{
  "vocab_size": 16384,
  "norm": "rmsnorm",
  "rope_fraction": 1.0,
  "qk_norm": false,
  "attn_scale": 0.125,
  "tie_embeddings": true,
  "init_std_o": 0.00593,
  "lr": 0.00818,
  "lr_mult_o": 0.657,
  "beta1": 0.95,
  "beta2": 0.95,
  "final_lr_fraction": 0.0,
  "batch_tokens": [65536, 131072, 196608],
  "train_tokens": 476700000,
  "dataset": "wikipedia_en"
}
Each number is 200 + 30 x the weight over its row's rms, rounded and kept within 0 to 999. Layers, rows and columns count from 0. The size before them is the row's rms in percent of the matrix's.

# gate: layer 8 MLP gate, 448x160, rms 0.326, rows 134-148, columns 0-159
# up: layer 8 MLP up, 448x160, rms 0.33, rows 134-147, columns 0-159
# down: layer 8 MLP down (transposed), 448x160, rms 0.313, rows 134-147, columns 0-159
gate134,087,163,198,167,159,132,199,164,163,233,251,180,215,214,203,191,236,208,209,252,123,189,165,169,206,243,221,208,181,141,168,202,193,205,207,237,222,255,223,224,226,174,151,221,226,226,202,166,186,187,244,192,225,196,239,225,219,154,257,175,273,229,168,235,228,211,192,185,184,178,176,189,170,231,223,218,175,202,199,206,192,271,246,178,173,210,144,166,212,206,191,238,200,211,194,187,212,192,158,205,192,172,225,193,222,225,191,202,209,185,237,212,187,232,233,199,225,162,191,180,121,157,192,199,201,190,224,170,258,139,247,225,182,180,166,150,171,180,166,248,196,184,206,224,193,128,174,200,197,202,195,249,199,162,196,215,200,223,215,184,253
up134,102,190,198,193,196,135,251,217,235,144,246,172,252,190,185,163,178,264,227,192,163,225,230,235,209,180,197,160,202,252,216,208,237,227,181,194,177,232,165,167,236,149,227,190,156,211,166,206,140,206,203,197,185,167,164,182,218,183,167,191,190,182,163,204,208,195,185,210,187,206,177,205,171,201,182,224,187,207,218,198,184,226,202,213,226,209,242,203,221,215,132,187,190,237,195,152,226,167,220,245,223,267,224,179,216,194,279,204,211,146,263,211,208,244,208,197,160,253,166,165,186,181,233,162,213,260,178,212,210,222,230,232,181,238,216,145,145,174,166,156,178,191,202,194,202,213,231,256,170,199,216,157,161,215,163,231,219,249,185,190,203
down134,104,186,207,184,188,196,174,151,182,218,144,224,169,215,233,223,225,192,237,233,247,193,192,183,187,198,197,215,219,196,174,239,156,211,229,234,197,188,255,254,152,229,187,185,227,181,247,180,243,211,171,168,226,240,222,194,211,189,204,188,207,202,205,200,228,234,183,200,220,260,231,193,209,198,217,211,199,207,209,186,175,208,218,187,157,254,166,276,188,223,201,152,222,150,196,255,159,247,163,226,179,176,187,194,209,210,122,184,181,246,172,195,178,126,200,195,203,182,205,230,186,135,177,255,171,149,203,141,189,183,184,172,187,186,186,251,251,240,251,211,207,191,210,237,203,226,151,141,256,181,189,230,208,196,210,154,178,199,229,249,217
gate135,099,186,193,243,184,210,170,184,136,197,187,195,185,262,211,184,206,209,179,196,206,247,212,179,206,192,173,200,203,227,187,139,288,241,213,173,185,208,198,207,141,180,151,145,156,219,208,140,178,216,235,189,181,171,226,181,172,220,158,179,201,220,227,198,187,217,160,168,196,183,179,217,191,220,186,138,204,153,204,227,206,172,208,230,194,224,190,215,241,225,247,236,144,131,208,211,206,153,194,130,175,241,219,242,176,240,202,221,146,188,195,213,198,172,216,189,219,158,191,158,159,221,235,184,207,247,214,209,192,240,184,163,217,184,150,219,194,189,178,288,211,187,188,192,192,252,255,182,161,224,191,215,210,240,249,238,214,180,204,186,203
up135,102,241,252,218,162,230,203,232,191,219,235,258,192,260,180,225,151,190,220,197,258,172,177,233,156,157,221,211,200,228,124,127,247,200,189,176,187,198,208,237,203,166,218,245,193,184,214,150,154,168,141,222,202,221,206,204,262,225,161,210,192,188,222,208,224,226,197,201,211,149,194,220,185,205,167,204,173,239,202,185,162,143,164,198,206,195,194,184,241,219,166,238,183,219,201,184,193,204,187,168,162,158,149,221,189,217,132,220,171,209,193,191,202,231,206,231,231,202,152,185,166,168,214,151,178,201,166,229,208,198,204,174,164,171,250,228,207,183,163,147,212,154,216,164,219,157,193,252,176,200,204,174,184,189,190,207,131,168,198,157,210
down135,101,208,173,195,207,193,215,189,212,198,269,210,165,222,264,169,255,203,207,215,136,253,180,172,204,189,147,184,216,220,177,194,179,254,158,160,175,196,190,244,157,192,208,190,225,137,191,230,211,220,202,183,273,240,223,220,246,172,157,204,194,238,246,226,184,193,233,225,221,210,241,198,206,223,233,231,197,236,236,208,225,241,174,196,209,180,255,190,191,213,230,159,171,209,165,255,171,190,163,164,177,190,215,226,211,197,226,208,184,156,223,229,207,150,193,119,215,244,244,185,223,173,214,186,165,177,175,199,233,178,262,179,191,224,172,186,179,237,233,156,169,194,183,213,186,169,237,198,154,194,243,151,227,216,221,180,243,183,190,238,224
gate136,094,194,192,209,227,185,245,200,210,194,269,207,208,237,177,255,192,149,165,170,210,177,130,235,171,202,178,215,169,170,192,166,185,195,200,200,171,202,161,216,187,190,216,168,169,176,196,203,203,203,144,178,164,261,206,223,180,214,208,217,192,172,214,185,192,197,208,155,252,224,228,242,184,185,197,186,247,152,161,199,222,236,207,224,223,176,242,247,174,200,222,241,163,105,168,156,229,159,176,227,144,247,191,172,208,187,186,198,171,202,195,209,206,262,239,238,259,218,186,132,265,230,241,214,173,155,208,176,251,221,201,216,232,210,238,182,240,169,175,193,223,198,193,203,213,223,184,161,227,198,256,190,188,232,227,191,194,155,196,171,197
up136,096,189,187,180,203,181,217,213,158,149,214,199,210,135,235,210,155,213,162,205,232,193,214,183,200,192,190,195,236,263,185,216,257,229,209,194,217,228,158,181,136,211,205,197,216,243,232,181,208,171,176,202,206,138,211,227,208,209,175,221,166,222,210,154,149,205,191,226,231,185,247,223,210,261,238,185,197,132,201,186,220,244,186,200,258,211,179,188,190,202,187,169,137,202,230,173,191,228,204,200,232,233,214,236,136,126,163,193,218,196,161,226,197,171,215,208,249,199,143,227,203,175,273,200,160,199,267,242,178,244,201,218,177,169,215,205,183,211,177,207,182,163,162,185,212,210,220,163,194,207,183,216,207,152,200,225,261,196,197,268,166
down136,104,246,222,177,146,240,219,163,170,247,191,225,143,227,189,108,187,241,182,242,217,189,228,238,177,199,210,209,164,208,194,235,145,217,198,229,197,199,210,180,228,173,143,150,249,227,148,225,191,219,205,190,215,223,186,211,174,206,192,197,196,239,201,214,181,260,134,224,236,209,206,214,185,181,211,243,184,223,168,185,239,125,245,215,176,182,154,145,188,225,191,223,220,209,190,171,223,244,233,225,208,173,248,166,202,206,211,245,206,146,216,223,208,182,177,157,234,163,216,180,188,205,174,167,244,215,215,225,232,202,202,172,239,226,215,197,232,187,212,210,218,177,223,197,177,190,207,151,217,189,187,244,140,178,177,147,145,216,206,139,212
gate137,111,195,213,238,157,224,239,239,143,197,210,177,179,217,244,179,199,241,191,218,197,207,180,231,192,189,235,201,187,154,130,180,194,175,225,155,260,195,169,236,155,260,199,186,147,219,176,165,177,212,258,142,183,233,181,138,221,208,229,143,232,162,248,199,220,241,194,215,196,193,169,184,169,223,201,204,200,207,229,179,192,241,206,193,228,191,206,181,169,184,228,164,175,214,198,197,175,190,209,170,243,220,195,177,210,186,227,252,197,165,246,207,232,239,163,219,241,176,167,205,261,225,199,252,207,196,216,230,191,197,195,191,234,205,210,200,187,252,254,151,249,170,160,184,183,246,171,241,185,213,182,159,212,152,173,188,138,174,176,187,253
up137,110,220,214,182,232,230,226,204,197,229,227,202,185,214,210,180,189,176,264,228,210,229,180,181,192,213,193,160,224,152,230,181,228,216,183,234,225,136,162,184,207,262,178,165,205,160,214,183,171,204,187,225,219,285,184,198,239,199,212,211,214,190,173,224,166,221,203,207,198,172,140,208,186,208,210,179,176,226,230,205,202,198,222,218,190,182,237,226,202,195,190,172,205,249,236,196,178,259,154,218,180,258,229,180,184,202,211,244,192,171,251,193,201,232,149,101,186,153,146,176,254,228,208,233,232,235,207,193,207,236,243,241,213,169,257,229,212,258,223,130,207,128,138,212,184,197,200,216,195,203,180,186,235,198,193,189,170,161,209,212,228
down137,107,204,251,190,230,162,198,167,189,174,180,199,168,223,140,199,199,156,192,238,217,199,194,265,185,244,162,162,267,208,149,265,174,211,212,163,165,133,202,236,206,211,246,182,171,133,170,138,189,246,182,204,218,200,211,211,166,222,212,212,196,251,210,209,233,209,169,157,150,224,265,221,210,214,199,205,180,198,210,180,199,219,215,206,211,169,224,212,174,177,190,209,170,240,180,222,201,224,206,174,191,190,177,189,236,221,215,246,90,218,194,203,211,201,178,186,236,183,269,229,213,174,179,245,221,223,182,208,217,211,217,198,183,278,238,216,188,234,224,161,206,173,163,193,219,254,202,175,203,138,199,226,208,170,213,205,208,185,234,208,180
gate138,102,183,224,185,217,166,195,197,153,204,211,187,164,196,215,189,197,214,233,193,229,198,224,156,213,166,285,186,196,199,231,255,186,207,222,191,241,190,197,221,190,205,182,164,222,227,170,218,201,180,218,157,135,209,202,211,149,208,212,191,190,179,143,199,179,166,235,204,189,211,205,164,186,251,222,160,230,228,190,223,233,191,221,189,190,174,208,181,195,176,220,151,144,200,201,193,227,177,149,218,270,192,256,179,200,182,199,137,214,170,255,212,130,249,240,174,202,217,195,157,228,169,171,218,162,238,218,181,153,196,177,193,200,165,258,157,175,200,215,200,190,246,178,166,255,224,176,126,180,230,206,253,157,205,238,182,206,213,197,248,262
up138,094,170,250,194,212,177,221,218,175,238,185,212,169,220,223,186,190,144,245,152,256,188,213,219,199,178,201,209,235,143,190,231,196,161,277,132,198,162,207,166,166,178,235,188,197,174,213,187,197,174,176,162,198,195,170,223,194,186,167,214,228,246,162,227,197,201,185,202,218,203,189,194,165,200,186,160,209,216,161,257,195,136,209,173,220,173,291,142,170,160,209,165,165,186,147,242,214,176,204,163,254,191,185,191,168,195,205,214,179,205,262,153,202,264,168,212,185,167,194,196,195,197,192,233,216,197,235,206,190,239,184,159,192,179,214,207,197,179,224,198,200,197,171,180,284,193,192,165,160,212,124,203,200,202,161,204,190,195,259,170,206
down138,107,218,198,182,221,202,149,147,214,230,165,208,199,205,199,181,207,208,212,218,226,215,215,167,183,110,242,181,217,212,219,201,222,187,190,176,217,214,249,228,173,212,192,179,148,191,198,140,170,185,195,210,136,189,160,181,214,197,234,225,203,168,170,214,210,210,223,163,233,192,200,224,239,222,221,238,225,167,171,223,210,160,136,199,189,157,237,207,179,189,206,137,196,214,211,141,210,278,208,204,209,229,263,228,251,201,215,137,210,190,202,195,175,186,216,192,155,188,246,206,248,147,209,194,167,166,204,189,234,196,217,189,178,194,166,211,227,227,209,201,115,192,247,180,229,176,216,200,225,279,232,183,153,194,170,136,209,229,253,197,209
gate139,101,174,254,223,217,204,240,171,253,169,216,186,203,141,223,238,165,170,215,287,176,207,195,230,219,211,185,206,228,254,183,230,216,192,245,215,181,226,213,190,194,216,145,188,215,216,147,197,190,171,234,175,177,158,178,233,146,245,232,195,233,204,225,164,179,150,174,233,233,235,233,240,243,204,255,161,127,214,217,178,257,229,187,220,173,237,184,230,175,225,194,208,172,182,184,178,206,232,236,157,176,185,214,195,200,187,211,146,270,164,218,191,220,154,188,226,195,249,203,163,207,186,203,217,160,172,191,204,155,216,232,241,163,164,213,205,169,161,217,198,170,190,224,246,225,168,223,193,228,227,181,226,197,166,221,167,206,224,171,222,154
up139,097,211,199,224,185,192,182,219,194,192,181,207,230,174,221,213,164,169,196,157,186,253,169,269,201,258,166,174,213,205,164,191,216,186,224,235,229,207,230,227,198,227,195,176,210,223,175,206,261,182,188,221,249,175,184,188,217,188,224,218,228,207,198,122,197,249,203,226,225,226,146,211,250,197,125,217,123,206,236,207,200,187,229,171,177,167,212,183,258,172,199,194,168,218,218,223,243,165,226,151,172,194,161,194,199,215,168,215,236,181,238,189,186,219,196,243,143,168,202,232,170,197,239,262,176,205,198,134,193,198,172,162,270,178,203,180,183,183,159,249,180,241,171,203,209,175,218,207,248,246,213,199,201,210,269,163,233,180,211,235,184
down139,097,205,213,176,221,135,244,192,257,194,187,202,232,173,186,179,224,193,203,253,224,188,191,142,209,212,160,215,208,199,200,209,173,202,179,272,184,216,216,225,189,202,192,206,219,209,257,226,221,174,171,165,234,226,192,228,142,216,175,163,121,202,171,195,206,197,164,137,155,180,241,207,188,158,202,259,231,213,228,228,200,169,218,217,185,171,208,194,196,190,225,153,231,165,135,241,238,233,226,198,163,172,227,230,219,168,200,156,199,187,178,192,217,254,144,198,184,195,260,155,212,225,189,236,217,236,199,220,180,245,240,174,174,245,186,177,179,195,271,153,222,161,216,249,204,192,218,228,200,208,174,268,184,246,189,176,221,214,189,207,214
gate140,100,206,189,193,204,194,142,214,200,215,199,187,218,204,144,193,204,218,200,223,221,198,201,241,178,171,180,169,236,219,176,244,219,219,191,206,189,227,177,204,202,223,142,242,216,193,214,204,178,195,233,283,273,197,208,170,183,171,172,197,221,212,128,196,218,195,205,214,186,236,212,173,188,230,204,257,239,220,221,212,197,222,180,208,175,233,244,202,147,212,223,214,196,195,174,205,210,260,260,213,197,241,235,217,213,239,175,163,242,193,214,161,209,144,255,254,268,190,228,209,219,223,174,193,204,184,225,214,247,167,257,148,225,175,149,170,208,202,218,207,246,235,210,167,188,239,185,174,190,213,242,185,236,120,177,248,230,197,140,221,158
up140,089,240,210,167,179,190,243,227,206,212,189,205,196,154,268,196,169,273,197,170,171,172,148,211,227,251,200,186,193,240,165,193,184,186,200,192,177,224,216,163,207,176,181,198,177,205,176,187,204,234,216,193,235,171,213,200,137,186,230,183,228,172,218,261,207,225,179,244,175,195,176,199,143,182,221,266,226,209,217,151,212,192,211,165,173,236,181,181,205,164,247,231,203,161,233,185,178,225,206,273,202,195,180,200,213,127,138,217,181,221,182,158,204,181,240,189,203,176,225,172,189,206,220,271,213,217,200,232,188,168,225,210,193,195,144,146,254,212,202,232,187,255,209,219,210,179,175,263,147,190,171,160,192,199,228,150,187,189,188,134,183
down140,093,238,192,212,213,170,133,164,224,159,184,195,164,256,85,207,205,112,212,228,233,202,203,253,188,165,181,167,262,184,198,221,193,224,195,213,193,218,218,240,164,202,184,218,198,184,206,193,190,195,189,204,190,190,261,181,225,191,243,209,191,223,182,168,212,159,223,161,236,210,230,179,213,181,194,197,210,241,248,232,175,250,178,188,220,183,242,197,200,289,191,191,198,251,166,196,179,198,226,224,201,180,173,200,171,247,214,222,219,234,202,212,187,251,242,226,224,208,114,200,191,158,192,171,193,223,195,202,216,198,236,187,235,190,233,196,229,203,221,221,194,192,221,179,186,214,189,150,239,153,255,168,165,170,165,246,219,158,178,217,191
gate141,091,194,267,244,134,241,224,213,232,262,168,182,194,199,187,206,207,225,193,180,134,143,207,247,177,204,276,211,276,162,248,193,227,221,212,185,189,230,173,169,225,204,188,202,198,228,196,226,254,192,186,178,215,202,222,222,206,213,179,215,200,221,203,192,199,202,243,179,195,249,188,188,222,229,219,234,261,211,184,164,189,226,235,211,147,213,237,169,211,185,212,170,161,199,185,212,189,217,222,177,182,185,168,196,201,225,210,283,220,167,194,178,212,219,153,285,190,213,140,224,186,178,213,193,198,274,190,201,200,241,177,244,222,209,225,155,157,222,191,259,210,170,161,210,189,177,225,198,218,192,182,193,218,156,216,208,231,220,200,234,137
up141,097,176,224,180,185,252,236,215,198,214,158,205,185,208,208,178,219,236,211,208,257,209,167,177,204,115,242,199,169,166,203,180,231,181,170,175,144,199,214,286,186,149,212,286,203,153,206,168,210,198,203,198,224,233,153,214,182,177,213,248,178,219,153,204,204,203,260,241,194,214,163,213,218,171,245,220,185,248,235,181,207,188,145,193,197,192,204,217,179,225,211,262,165,139,185,189,189,255,169,203,213,159,206,194,164,169,217,224,209,227,215,188,156,197,154,176,216,256,214,224,180,247,184,237,252,210,214,225,208,178,157,246,178,194,230,172,194,192,211,213,197,155,197,203,202,191,261,233,233,226,171,235,175,164,165,224,208,172,221,194,182
down141,093,180,197,202,210,170,172,180,226,204,217,144,176,262,211,213,213,178,224,173,160,233,216,168,229,251,198,187,147,245,190,209,196,248,222,190,242,236,238,140,218,225,167,193,237,264,216,222,189,195,206,206,195,207,273,169,208,188,163,193,205,235,191,171,213,169,286,151,170,198,247,177,200,184,166,163,192,236,210,176,222,227,233,162,235,227,255,187,196,228,197,183,187,154,207,148,217,201,197,247,241,194,209,218,232,202,137,144,232,273,209,207,205,190,226,218,238,201,222,218,197,186,203,220,202,255,207,191,258,223,203,152,257,171,192,194,203,228,167,210,242,187,231,202,208,190,146,173,189,188,259,240,220,200,218,220,186,161,209,199,190
gate142,085,193,272,183,225,227,196,207,246,216,181,239,241,157,173,235,172,184,196,188,146,208,237,212,199,197,243,169,176,187,185,193,242,144,190,184,190,266,192,167,144,151,184,213,233,210,176,223,183,186,204,223,220,190,197,171,146,230,192,184,200,258,209,203,181,179,210,214,243,217,189,139,194,205,251,262,175,188,191,169,200,237,219,131,214,185,173,190,166,230,182,223,135,126,139,241,219,176,279,194,202,157,179,193,205,232,230,233,178,170,216,217,222,245,242,227,184,185,214,210,168,227,259,214,218,194,212,161,201,206,190,144,236,207,201,159,219,221,220,228,192,188,227,222,157,212,232,171,199,203,169,174,221,171,218,190,185,201,164,202,240
up142,098,200,134,191,271,187,210,196,227,169,218,202,192,157,214,139,259,155,150,140,190,179,166,245,225,240,215,201,185,196,188,171,193,186,181,229,211,261,207,237,196,176,201,168,226,164,159,157,238,172,248,199,267,205,210,208,187,237,167,203,235,168,174,212,201,198,223,210,188,168,243,204,220,208,196,242,156,208,175,159,160,226,172,196,202,245,219,206,187,214,205,194,241,202,235,186,223,197,216,262,185,181,230,188,199,217,243,214,186,198,215,243,191,223,158,226,199,178,203,199,201,227,148,171,169,187,244,226,158,223,237,198,177,215,236,164,188,216,247,248,223,215,124,180,165,207,201,182,173,203,267,207,251,260,206,190,174,179,181,229,150
down142,100,169,215,197,162,232,191,216,167,175,218,212,254,206,233,210,249,210,217,277,210,206,138,215,218,173,157,147,206,200,216,202,218,220,165,220,232,208,214,178,199,225,191,184,109,195,179,195,232,213,165,178,180,215,209,157,203,162,216,191,213,157,219,200,258,196,215,232,234,178,223,197,174,132,131,232,219,276,186,159,248,219,234,204,176,200,176,224,203,141,236,253,168,241,156,181,222,202,135,219,207,195,221,207,182,170,199,154,265,244,192,232,199,169,198,180,205,196,193,180,202,144,162,201,202,224,214,219,235,158,224,240,188,198,150,233,198,181,198,146,180,205,223,172,179,226,222,181,216,198,243,220,160,207,197,208,171,220,181,161,216
gate143,109,215,201,175,166,217,214,197,218,164,220,179,187,227,168,193,194,166,171,189,255,216,228,212,215,238,180,203,188,188,171,205,170,214,158,164,203,154,181,163,208,242,155,199,227,191,152,131,175,195,217,221,236,201,179,194,218,209,190,209,154,150,195,205,211,187,203,170,257,109,178,171,189,225,139,269,208,194,148,193,263,198,242,187,233,252,164,209,165,202,211,175,285,246,177,188,221,144,189,231,180,197,210,193,209,237,181,242,170,234,165,273,173,200,198,233,196,193,172,215,203,233,173,196,177,196,208,239,224,205,216,181,189,241,173,218,213,194,174,134,170,213,205,233,212,190,243,204,219,218,224,184,143,222,263,183,192,180,171,238,188
up143,113,203,216,244,251,214,184,223,231,199,228,151,201,202,209,229,282,149,163,187,219,223,204,176,222,223,188,189,211,191,201,159,281,227,198,205,169,143,248,195,177,222,187,214,186,182,222,149,182,153,254,255,228,220,181,216,316,251,182,202,179,182,167,167,212,185,194,167,194,182,175,203,197,218,153,204,219,198,211,169,232,173,223,200,199,209,178,233,183,194,192,177,225,177,269,215,209,165,197,204,197,158,214,208,192,209,180,189,147,183,158,195,231,180,212,201,193,181,188,186,213,233,124,173,142,200,149,219,140,204,164,192,175,184,240,230,198,181,188,171,202,199,170,181,162,171,230,181,191,176,190,193,186,147,229,179,239,173,197,256,170
down143,118,229,240,200,217,184,152,199,213,197,216,164,211,260,182,211,174,184,133,221,186,187,171,164,217,173,216,168,230,216,183,193,184,197,164,163,223,171,225,200,284,201,110,193,170,201,189,176,196,219,215,217,184,251,164,189,283,175,166,187,197,216,259,192,182,197,169,167,214,227,181,213,190,179,204,199,255,193,219,227,207,216,272,217,225,143,200,169,226,193,234,232,213,234,181,198,189,182,227,157,194,261,245,162,188,178,200,245,209,269,227,233,190,209,205,175,198,249,147,150,199,210,194,208,216,251,201,145,226,233,154,175,159,225,223,148,160,202,193,186,188,166,212,188,212,183,139,184,226,191,202,192,205,188,257,195,184,187,201,186,223
gate144,108,221,207,165,196,195,173,191,183,215,224,205,215,216,198,199,240,215,175,170,176,195,185,209,217,170,226,175,195,159,178,210,216,255,203,176,216,181,196,151,225,179,218,183,218,220,220,174,222,209,204,166,139,233,223,165,232,146,180,210,232,173,197,132,217,193,160,237,195,250,251,229,200,182,156,183,220,147,193,172,219,228,184,217,241,197,162,158,231,161,210,221,200,222,126,201,226,177,207,165,200,202,215,166,278,242,184,248,214,178,145,247,208,192,186,204,193,180,178,188,139,230,197,187,186,229,252,198,220,208,154,221,200,163,204,161,254,219,235,180,165,202,221,123,137,170,163,188,196,185,181,211,128,131,193,203,214,159,230,172,219
up144,109,191,193,164,188,244,187,192,176,201,202,242,199,162,197,211,193,246,163,206,236,179,176,245,167,142,207,195,201,137,220,237,172,229,232,233,227,169,181,194,211,175,187,150,207,225,179,257,251,181,185,191,189,206,198,156,237,215,190,165,196,196,202,181,166,235,205,258,199,197,182,160,270,159,181,166,193,128,238,207,181,222,157,190,180,170,186,228,266,141,217,213,220,141,167,189,186,199,190,205,206,177,188,154,243,211,199,238,192,197,195,237,267,233,184,254,219,194,162,209,157,193,224,167,195,239,208,181,197,184,172,187,176,171,184,203,260,175,180,229,153,194,204,166,165,197,169,203,201,145,143,202,165,166,173,219,196,163,260,227,166
down144,109,171,251,165,196,241,148,216,205,207,222,179,188,218,209,217,207,239,188,191,114,184,215,186,241,234,210,189,221,129,183,200,216,204,163,134,162,176,250,146,209,208,227,193,216,176,232,238,204,229,203,216,181,220,227,206,207,178,219,235,215,222,161,173,194,152,218,173,180,207,234,154,172,188,178,224,216,176,232,206,176,238,216,222,175,229,233,196,197,166,158,233,241,218,182,231,215,197,236,199,235,192,232,132,227,158,220,232,157,193,178,172,266,194,162,179,183,171,213,258,194,207,203,190,179,172,152,166,184,177,144,220,224,183,240,216,195,258,238,216,244,193,246,165,210,197,186,195,203,212,143,214,187,182,257,153,197,159,135,206,223
gate145,087,236,168,186,250,138,199,232,170,165,222,272,197,215,228,177,168,238,198,229,113,167,218,234,199,179,147,149,182,183,253,218,207,204,227,224,235,180,173,200,164,221,208,180,226,198,209,199,210,237,136,170,164,234,207,167,116,221,213,233,232,208,196,203,156,213,151,191,225,194,170,209,204,199,181,203,184,196,193,183,241,204,172,202,225,219,195,211,165,257,195,207,245,260,180,204,233,191,202,239,209,160,250,188,239,237,180,158,174,219,189,209,200,160,186,173,211,175,199,259,195,163,229,156,194,200,200,241,259,187,225,140,208,160,158,167,187,202,198,199,183,201,174,125,197,178,248,184,190,191,192,249,169,192,232,181,214,196,206,198,191
up145,088,239,196,195,155,201,170,247,197,179,183,184,187,240,243,259,213,194,205,185,159,192,210,214,214,283,137,165,227,194,160,216,141,137,230,255,179,206,218,179,191,181,195,260,176,170,196,200,210,191,257,179,172,190,209,199,198,195,137,208,193,232,219,181,206,203,204,170,167,217,149,197,172,173,188,184,179,171,230,234,191,195,223,198,150,240,176,171,194,168,167,221,201,234,178,213,199,236,199,163,217,168,264,224,198,148,236,188,161,185,241,225,222,231,241,209,260,187,229,195,187,243,143,187,185,206,191,186,162,174,145,161,204,164,238,196,157,159,169,175,164,204,176,223,171,155,240,161,198,219,173,175,228,177,176,232,236,245,188,209,184
down145,087,204,238,205,191,219,189,223,173,202,169,184,225,189,207,158,200,243,182,159,184,241,269,188,209,141,219,202,157,189,188,179,216,274,219,223,170,153,206,242,202,206,193,159,260,243,219,217,198,198,129,145,205,212,189,168,221,168,233,165,189,166,198,263,196,200,176,228,229,193,208,226,220,146,182,193,255,213,217,158,207,201,176,219,231,171,212,230,197,221,198,196,156,177,176,198,228,227,193,253,205,239,196,137,118,184,206,179,236,194,187,234,203,169,196,234,126,242,221,175,133,177,194,179,211,214,202,187,257,180,196,221,210,248,194,200,237,178,204,190,205,209,200,217,213,182,157,261,197,214,197,220,205,206,194,170,178,178,219,111,176
gate146,106,182,144,217,219,209,182,207,187,163,177,172,240,184,188,222,178,206,189,178,195,238,206,204,197,268,170,206,223,229,229,189,211,203,254,171,209,185,176,177,297,227,210,153,203,224,267,262,181,176,202,224,181,205,205,197,264,216,142,215,175,190,209,173,190,201,218,187,220,180,207,181,162,196,236,187,171,238,164,211,161,240,173,191,234,154,267,160,221,191,206,178,234,194,159,258,257,146,122,200,186,189,151,235,173,218,171,199,211,209,179,199,163,199,208,169,228,228,189,208,172,206,201,217,189,168,214,231,173,188,165,212,182,146,211,155,205,225,172,197,219,205,198,150,196,188,169,215,107,194,156,182,147,167,178,192,190,215,211,190,166
up146,109,236,173,239,178,209,184,218,212,191,217,207,185,187,240,187,197,186,159,178,195,162,170,192,180,173,243,182,201,193,169,231,214,207,173,241,192,221,201,180,164,194,224,242,186,166,189,163,214,268,168,216,159,257,224,180,215,170,214,142,219,216,197,219,155,208,185,83,186,210,225,136,212,209,220,234,219,184,239,216,205,203,218,217,210,205,165,231,249,200,220,197,222,250,188,209,206,167,199,143,261,217,210,234,181,260,183,240,185,199,183,173,183,198,221,165,219,185,211,165,185,214,271,200,177,198,210,206,210,173,219,160,201,178,197,172,169,245,145,203,123,239,194,177,184,238,255,173,229,181,163,213,199,207,180,157,191,270,184,136,203
down146,109,179,215,183,174,222,151,227,172,172,228,133,159,223,228,203,147,174,233,195,200,205,226,185,246,153,171,171,194,136,184,180,238,190,143,214,226,215,216,199,205,230,226,163,162,181,263,155,187,189,242,207,229,247,209,226,210,155,191,153,244,170,225,232,209,158,241,166,217,212,135,216,145,230,185,213,204,209,193,186,190,157,233,237,171,192,246,165,230,151,140,202,179,191,217,213,232,155,223,217,169,182,163,191,206,232,210,215,182,197,229,242,183,192,215,231,199,214,162,214,198,166,225,227,192,151,231,180,234,187,211,167,234,225,205,155,142,170,214,206,198,227,204,207,209,210,146,241,136,201,218,169,251,223,210,195,239,208,254,214,186
gate147,106,257,203,240,215,170,199,235,203,229,176,268,234,233,179,251,213,175,216,208,193,229,184,244,219,173,192,175,190,178,245,233,238,258,238,184,252,191,227,166,204,233,184,234,180,214,199,151,148,178,193,208,248,164,219,163,273,183,196,181,206,174,173,169,206,168,251,211,194,186,158,194,257,203,161,221,182,206,171,200,225,149,138,183,216,204,218,169,203,182,186,215,167,160,178,174,244,203,207,197,209,184,220,173,252,165,201,270,201,183,147,198,250,217,154,214,220,238,274,172,199,181,175,228,186,246,195,210,184,194,200,228,189,212,224,192,241,180,166,220,219,209,213,232,216,203,257,180,179,220,164,218,255,180,228,247,177,203,160,209,163
up147,104,240,192,193,201,210,139,219,151,211,188,190,251,192,186,209,222,184,261,160,168,227,221,206,235,183,204,187,137,193,208,212,191,186,191,203,207,151,277,127,202,187,159,217,218,175,181,213,198,178,161,296,210,234,205,201,263,221,160,140,166,185,162,211,196,185,238,223,186,183,248,195,201,221,223,229,190,196,208,235,207,230,196,162,188,163,215,233,214,135,219,211,180,176,193,203,145,168,198,217,144,188,243,174,182,145,163,180,160,171,167,219,198,210,213,200,253,177,212,211,223,200,179,221,191,236,176,217,187,249,182,172,220,186,196,267,177,209,212,197,206,230,228,177,193,224,230,208,197,180,218,194,250,155,196,243,200,200,183,277,149
down147,100,257,175,226,268,214,215,232,218,168,204,217,238,199,236,157,250,167,225,205,232,218,188,264,190,216,162,195,224,204,210,215,190,231,263,203,227,126,250,214,178,173,191,183,268,195,213,197,211,207,174,183,185,214,199,210,225,239,191,200,156,164,175,142,223,151,243,257,162,214,163,139,178,204,156,226,218,233,192,153,203,225,174,218,169,219,194,222,203,207,249,146,122,226,203,224,214,190,234,201,193,159,195,243,192,175,242,266,184,240,200,168,220,160,213,195,227,163,268,174,188,220,189,225,170,204,196,224,200,201,176,228,184,190,213,227,185,218,185,226,173,199,203,249,216,189,213,191,193,190,198,243,224,127,202,216,194,218,162,203,216
gate148,088,209,230,134,208,188,172,216,203,227,206,214,151,183,262,249,196,204,159,195,238,232,220,195,244,195,203,171,186,166,191,182,187,139,226,173,182,178,229,236,234,157,195,199,165,169,133,224,170,180,218,164,206,213,220,127,180,142,212,175,259,199,162,213,170,257,188,183,202,138,203,214,246,187,220,179,219,166,184,216,216,205,231,214,245,235,173,170,200,222,197,240,246,238,211,187,200,182,180,196,164,201,195,181,222,198,242,227,195,213,203,192,228,200,137,238,161,210,176,208,194,169,189,183,227,194,183,261,215,182,204,209,232,194,199,233,223,175,212,238,182,225,165,230,147,198,151,259,201,156,144,226,179,158,230,237,266,150,196,206,177